config.toml
extras = ["capped logits"]
init_std_down = 0.0
beta1 = 0.9
warmup_steps = 445
Each number is 200 + 40 x the weight over its row's rms, rounded and kept within 0 to 999. Layers, rows and columns count from 0. The size before them is the row's rms in percent of the matrix's.

# q: layer 4 attention query, 384x384, rms 0.0595, rows 0-6,128-133,256-261, columns 0-127
# k: layer 4 attention key, 128x384, rms 0.0562, rows 0-5, columns 0-127
q0,138,179,147,221,166,146,188,170,194,199,201,178,187,236,226,186,189,230,176,183,220,183,217,152,190,235,208,219,138,170,92,241,121,209,133,177,234,169,248,224,174,175,263,196,150,213,248,270,241,233,215,154,183,205,195,176,235,189,160,212,241,249,200,215,213,211,244,211,203,230,248,208,203,199,227,200,237,184,224,195,179,233,210,176,236,205,220,259,202,227,193,189,221,148,184,195,146,153,215,180,186,170,201,194,115,197,237,213,186,174,196,283,182,246,269,242,225,139,223,159,219,209,215,204,228,190,187,186,217
q128,105,232,188,228,191,188,179,169,223,218,258,184,174,219,231,198,213,197,208,188,167,239,192,232,191,142,204,209,235,218,123,212,225,248,164,234,243,160,198,225,205,248,132,170,245,204,152,103,126,178,222,207,137,145,202,185,268,205,227,279,124,151,152,152,237,208,272,118,138,202,294,184,204,209,202,222,229,175,244,128,195,263,166,201,219,190,230,234,210,215,261,185,226,161,246,178,192,198,227,284,228,183,237,204,145,104,141,190,212,192,174,207,239,136,259,237,238,182,99,190,203,192,130,143,284,219,232,198,200
q256,084,225,166,168,217,187,129,269,190,178,182,176,200,140,148,264,186,191,212,113,179,171,179,101,155,235,196,248,175,187,186,211,237,205,216,237,174,185,149,190,177,271,147,265,218,272,208,266,212,153,185,222,210,190,220,188,213,88,171,243,170,246,178,208,258,139,262,159,221,150,160,108,211,155,223,133,241,180,192,96,238,248,237,257,191,167,235,216,232,189,213,244,147,211,198,214,192,167,201,233,183,197,122,213,241,182,241,308,173,177,193,121,147,161,185,104,234,225,213,137,177,255,194,224,223,170,178,176,226
k0,121,197,208,182,245,266,183,241,244,212,245,205,222,177,246,242,170,161,186,288,171,154,235,154,218,141,227,196,272,233,255,174,156,237,240,118,117,215,158,234,230,194,185,172,250,190,230,179,222,204,165,242,292,232,244,192,143,232,159,159,197,160,185,154,198,184,294,250,215,271,182,118,171,198,227,188,180,216,218,240,154,199,239,219,178,182,190,219,123,154,149,236,197,246,162,176,144,236,194,176,228,254,226,148,210,243,206,177,242,293,194,189,297,243,201,250,152,213,138,284,215,178,289,174,155,136,203,144,197
q1,100,131,157,214,117,161,167,216,160,218,183,275,171,261,227,235,182,195,139,272,106,171,227,173,216,184,177,174,123,186,177,255,161,229,183,189,185,181,201,160,212,273,235,277,201,180,288,251,256,197,164,189,218,239,162,136,202,204,169,180,264,253,269,164,216,146,201,263,295,239,251,207,170,119,224,173,230,197,149,219,154,228,179,162,211,177,210,239,200,238,163,219,172,216,173,188,160,164,202,176,205,188,129,189,123,174,223,201,197,192,166,189,190,192,270,241,261,113,192,247,213,187,181,261,232,133,213,179,182
q129,094,187,169,194,191,251,198,140,114,230,210,136,238,186,152,214,201,191,192,166,153,259,187,147,179,168,146,218,220,273,184,125,216,295,229,257,196,114,169,196,213,261,208,112,206,180,201,257,171,153,193,211,151,252,164,250,236,177,242,157,157,200,124,160,168,246,266,157,198,174,241,189,157,222,237,239,269,149,232,177,149,271,221,197,190,245,200,191,254,208,251,198,241,214,240,159,174,188,246,218,200,202,209,178,201,167,200,216,181,205,268,204,279,196,223,226,177,145,141,159,206,210,191,114,249,177,218,232,183
q257,093,151,275,190,244,171,219,233,228,196,172,215,166,156,194,184,167,164,155,171,187,184,172,139,192,215,193,260,174,238,201,171,218,156,213,211,209,127,269,154,168,273,189,243,209,217,231,182,219,167,251,209,245,136,176,220,250,86,175,289,134,174,168,218,156,182,178,190,182,184,265,111,173,253,181,198,283,137,180,195,171,181,135,240,253,191,159,222,244,225,137,188,222,186,164,246,206,263,143,187,191,192,244,243,168,200,232,245,83,160,138,203,132,151,214,202,223,155,225,151,262,154,210,209,222,216,213,197,210
k1,113,197,169,173,208,220,245,206,279,178,253,201,246,196,250,143,240,203,242,116,195,188,265,165,179,156,227,256,245,253,228,169,163,249,190,143,160,182,186,265,232,152,144,153,243,169,216,255,237,208,227,216,218,203,224,206,146,153,141,189,243,211,176,157,206,314,308,224,175,219,241,152,192,145,155,112,231,226,228,185,193,207,252,210,223,235,188,268,149,157,221,233,199,165,142,193,177,286,203,218,217,228,179,138,221,220,142,247,279,255,272,226,289,227,279,185,152,276,158,172,167,271,246,164,135,136,173,195,238
q2,121,174,166,242,159,161,220,157,161,232,159,229,208,263,158,231,97,270,202,177,172,196,241,160,281,207,127,114,161,180,122,266,131,161,140,202,255,165,224,179,210,204,222,139,163,204,238,261,214,250,249,194,161,167,149,191,183,292,206,276,168,237,262,233,174,194,206,146,152,232,298,283,212,176,183,185,186,200,242,272,171,262,195,151,163,158,220,115,199,260,224,192,221,188,247,206,206,228,222,169,209,203,227,215,195,162,192,191,162,151,153,277,179,201,171,175,241,146,210,229,167,201,238,211,169,243,157,213,226
q130,092,226,215,246,140,186,205,172,195,143,222,240,179,200,253,246,197,237,179,157,162,244,318,202,221,200,165,190,238,221,197,301,165,158,165,243,160,120,174,203,146,227,231,192,221,168,231,210,181,131,201,174,205,219,154,192,195,198,244,308,143,198,242,222,182,231,236,191,194,144,218,171,212,197,135,199,204,202,243,205,230,220,176,182,174,140,245,190,175,219,216,227,172,224,187,186,165,174,277,169,159,200,236,253,275,125,188,156,148,251,157,143,165,224,210,138,309,216,155,213,175,204,148,151,262,188,204,184,239
q258,087,229,156,246,172,193,225,202,158,163,163,148,248,137,221,169,241,216,198,176,136,197,187,200,214,219,221,183,83,203,129,247,171,167,165,228,176,194,194,269,182,249,206,271,145,216,226,266,215,148,244,255,178,166,159,173,242,167,210,199,159,201,196,217,271,200,232,117,174,147,223,174,218,143,241,107,237,239,220,142,232,166,231,218,278,162,220,277,194,253,235,263,226,220,160,199,177,217,212,193,234,172,246,224,175,180,149,262,184,298,208,111,172,197,249,222,261,257,174,231,221,260,222,169,125,221,166,203,236
k2,106,190,247,202,198,193,115,188,285,197,270,139,141,185,197,232,199,143,209,193,249,124,170,205,200,157,205,198,173,282,178,160,199,271,178,174,134,229,178,295,210,218,227,170,291,224,227,139,272,257,145,242,195,248,171,180,182,190,138,179,119,164,142,194,227,212,162,224,162,241,188,178,197,209,245,233,186,181,217,283,197,216,145,195,178,213,173,245,129,236,114,161,277,185,164,149,158,156,219,253,223,173,198,126,86,173,171,257,180,193,243,282,193,189,268,194,170,226,151,125,192,223,243,128,240,157,205,179,187
q3,104,232,324,239,203,224,214,267,228,225,234,180,219,156,158,170,278,143,139,194,176,223,200,253,185,162,188,221,181,96,246,155,205,129,230,139,114,192,216,204,211,202,140,171,161,180,176,182,103,195,211,217,235,163,243,203,126,256,220,154,173,191,190,141,130,212,137,218,265,157,209,183,192,218,210,223,183,230,196,189,283,175,276,186,213,197,207,193,224,179,194,233,196,181,206,140,189,235,179,201,213,222,192,178,264,223,169,178,145,257,143,177,217,165,174,108,150,202,167,191,162,166,235,170,202,166,240,228,213
q131,084,243,145,193,226,170,240,192,223,188,207,171,152,165,257,171,224,207,137,198,252,174,220,256,220,215,290,223,139,187,212,244,197,141,279,145,208,246,276,178,196,147,202,245,168,196,143,217,212,225,210,206,182,218,286,171,247,143,177,132,118,192,211,218,235,132,176,190,159,158,154,171,195,202,203,203,139,246,145,234,130,188,185,202,230,254,177,198,188,172,98,205,193,171,167,157,176,242,153,193,199,236,246,167,173,226,211,210,187,235,159,207,154,243,162,219,223,233,253,238,218,150,253,222,259,196,205,180,203
q259,091,243,190,265,161,205,160,206,221,179,260,200,225,125,228,170,117,199,262,230,197,168,257,276,234,164,230,191,251,153,177,273,222,226,230,221,163,201,186,277,196,195,128,191,217,89,225,218,153,249,206,150,206,200,263,153,211,232,185,226,243,145,173,147,250,128,126,270,152,217,184,241,170,196,193,228,154,220,200,250,200,232,263,113,238,229,232,158,137,187,244,187,270,161,279,97,191,159,256,202,218,235,218,209,231,147,180,208,230,243,220,161,235,237,189,148,212,225,117,211,150,150,155,150,224,188,211,257,177
k3,106,244,164,190,196,166,170,224,127,160,164,167,187,211,158,170,177,202,288,152,232,232,203,260,268,256,285,119,205,245,157,177,248,169,154,250,243,221,242,189,205,270,242,134,131,245,196,217,176,132,158,140,136,198,176,181,249,189,239,224,150,287,238,237,224,166,159,169,145,142,174,248,228,249,178,194,196,189,272,143,205,226,170,183,115,151,199,227,233,242,227,161,189,174,250,242,168,130,204,209,160,185,157,209,181,157,235,225,216,144,174,163,99,208,203,181,225,210,220,173,155,261,176,280,201,259,166,196,224
q4,112,214,146,220,176,216,264,251,237,158,178,116,129,151,213,159,234,229,224,172,225,211,113,222,226,192,249,163,224,207,212,182,214,204,212,192,205,263,180,272,154,230,172,194,198,217,231,172,190,157,221,219,227,221,242,242,233,272,239,240,176,245,181,227,171,251,269,124,92,125,245,126,174,171,226,242,276,199,280,204,251,233,154,171,193,257,186,219,160,187,218,257,208,238,201,164,181,140,281,170,212,253,227,222,244,195,209,245,192,204,225,218,225,209,204,216,262,222,243,219,167,220,182,184,185,220,218,215,243
q132,100,166,114,175,175,146,200,173,242,152,215,137,247,171,160,244,216,227,177,244,157,159,153,309,181,194,224,143,170,158,195,198,199,209,233,207,244,309,206,221,224,96,178,281,161,248,202,143,216,246,231,229,181,158,254,221,192,126,221,176,236,209,240,210,249,137,152,296,256,200,223,173,247,134,204,163,200,308,226,207,216,232,183,194,276,227,188,238,218,186,211,217,232,212,158,191,220,232,120,167,233,262,158,236,189,212,192,179,231,217,178,226,170,185,184,279,239,277,184,232,222,257,191,217,126,184,204,120,210
q260,092,192,148,160,204,169,145,189,192,243,237,199,238,255,176,191,255,211,222,169,200,275,141,125,150,256,197,219,156,223,172,196,152,235,243,215,203,257,186,259,264,197,248,173,176,194,186,197,270,206,162,200,192,254,152,200,221,204,215,133,190,298,264,138,149,178,277,219,203,192,235,220,163,236,152,225,208,239,217,159,163,205,247,266,242,213,230,121,238,182,207,192,198,180,229,172,173,155,208,210,204,267,133,196,201,192,189,163,169,134,193,230,219,206,235,224,236,118,179,171,178,275,187,281,250,183,185,238,198
k4,128,183,254,166,256,265,186,218,225,246,208,219,261,178,195,181,211,168,213,221,175,197,237,170,141,152,172,216,263,238,271,162,224,219,254,200,170,239,220,108,208,171,206,185,264,192,149,233,202,278,173,276,249,210,180,231,220,231,199,183,213,143,205,241,188,194,204,239,265,234,142,190,258,116,235,238,166,192,113,165,151,184,182,185,162,216,198,193,165,158,165,176,157,265,249,239,230,249,179,168,196,228,201,164,228,246,265,193,202,240,211,160,232,236,134,162,137,258,169,223,220,160,221,136,198,132,214,228,141
q5,097,249,241,207,194,136,205,204,215,144,237,167,162,178,258,189,210,212,232,200,252,157,231,177,134,200,210,230,137,239,227,115,235,200,236,177,221,141,223,233,256,169,159,200,249,198,253,155,202,241,183,208,242,266,189,155,250,101,189,185,190,153,154,187,224,229,214,232,191,197,166,154,186,213,211,269,202,144,195,167,271,113,265,228,207,211,166,278,183,172,236,213,231,158,109,177,269,227,214,183,152,154,226,149,123,247,244,215,229,215,188,226,194,285,303,180,147,231,158,206,230,237,196,144,121,193,186,175,167
q133,099,207,141,232,225,218,266,173,203,223,193,147,185,132,175,157,136,220,245,220,200,276,200,152,202,210,206,191,268,146,230,172,267,274,169,271,181,227,203,226,240,238,159,158,170,206,179,262,199,208,185,172,163,159,145,237,244,242,176,253,192,244,169,187,247,254,200,161,214,181,145,309,266,204,176,223,185,201,219,169,221,205,230,228,222,212,213,103,188,289,251,125,142,172,251,154,212,120,221,299,202,178,209,133,210,198,189,257,199,178,283,256,147,144,226,118,113,179,225,141,242,245,192,219,205,206,220,184,203
q261,096,206,233,200,236,154,189,219,190,108,209,181,235,224,86,259,240,199,194,220,183,186,248,190,160,200,218,172,196,153,148,259,210,297,134,208,245,185,224,191,230,256,273,173,274,223,223,190,203,177,253,173,209,200,226,180,197,198,243,287,216,292,176,196,208,207,181,168,237,155,255,186,227,195,206,148,263,260,221,197,212,181,257,220,178,163,226,237,147,165,202,148,146,250,146,212,196,246,206,230,188,165,192,201,309,172,207,222,197,202,141,202,147,323,224,171,199,207,167,134,113,324,166,247,219,175,183,123,244
k5,101,162,128,171,219,240,231,196,176,308,174,177,171,241,196,142,201,207,114,212,205,233,227,205,230,201,216,252,223,136,242,228,175,158,291,228,191,207,216,156,159,227,183,231,259,164,158,258,210,246,150,116,134,176,230,215,206,174,189,194,238,207,166,181,196,137,183,268,124,227,196,174,151,182,167,241,169,181,102,192,167,237,166,235,270,154,219,203,266,158,180,190,196,211,234,184,191,168,142,225,134,208,254,248,126,234,226,135,100,214,194,224,157,177,240,239,229,178,223,197,236,211,242,256,229,237,195,141,174
q6,105,189,220,215,107,224,226,242,170,218,252,179,166,172,286,238,178,168,163,239,173,177,190,253,163,200,210,197,169,199,259,215,150,158,181,182,198,207,208,231,231,201,217,230,234,167,232,184,159,132,233,264,249,196,229,147,295,216,186,187,219,190,209,121,162,195,209,207,192,263,249,139,167,209,247,272,231,199,226,210,257,190,135,157,209,203,150,204,159,177,199,292,215,252,173,186,152,179,189,173,237,270,264,213,147,191,196,191,154,243,206,192,218,200,216,288,249,171,117,263,219,139,143,205,224,156,235,210,214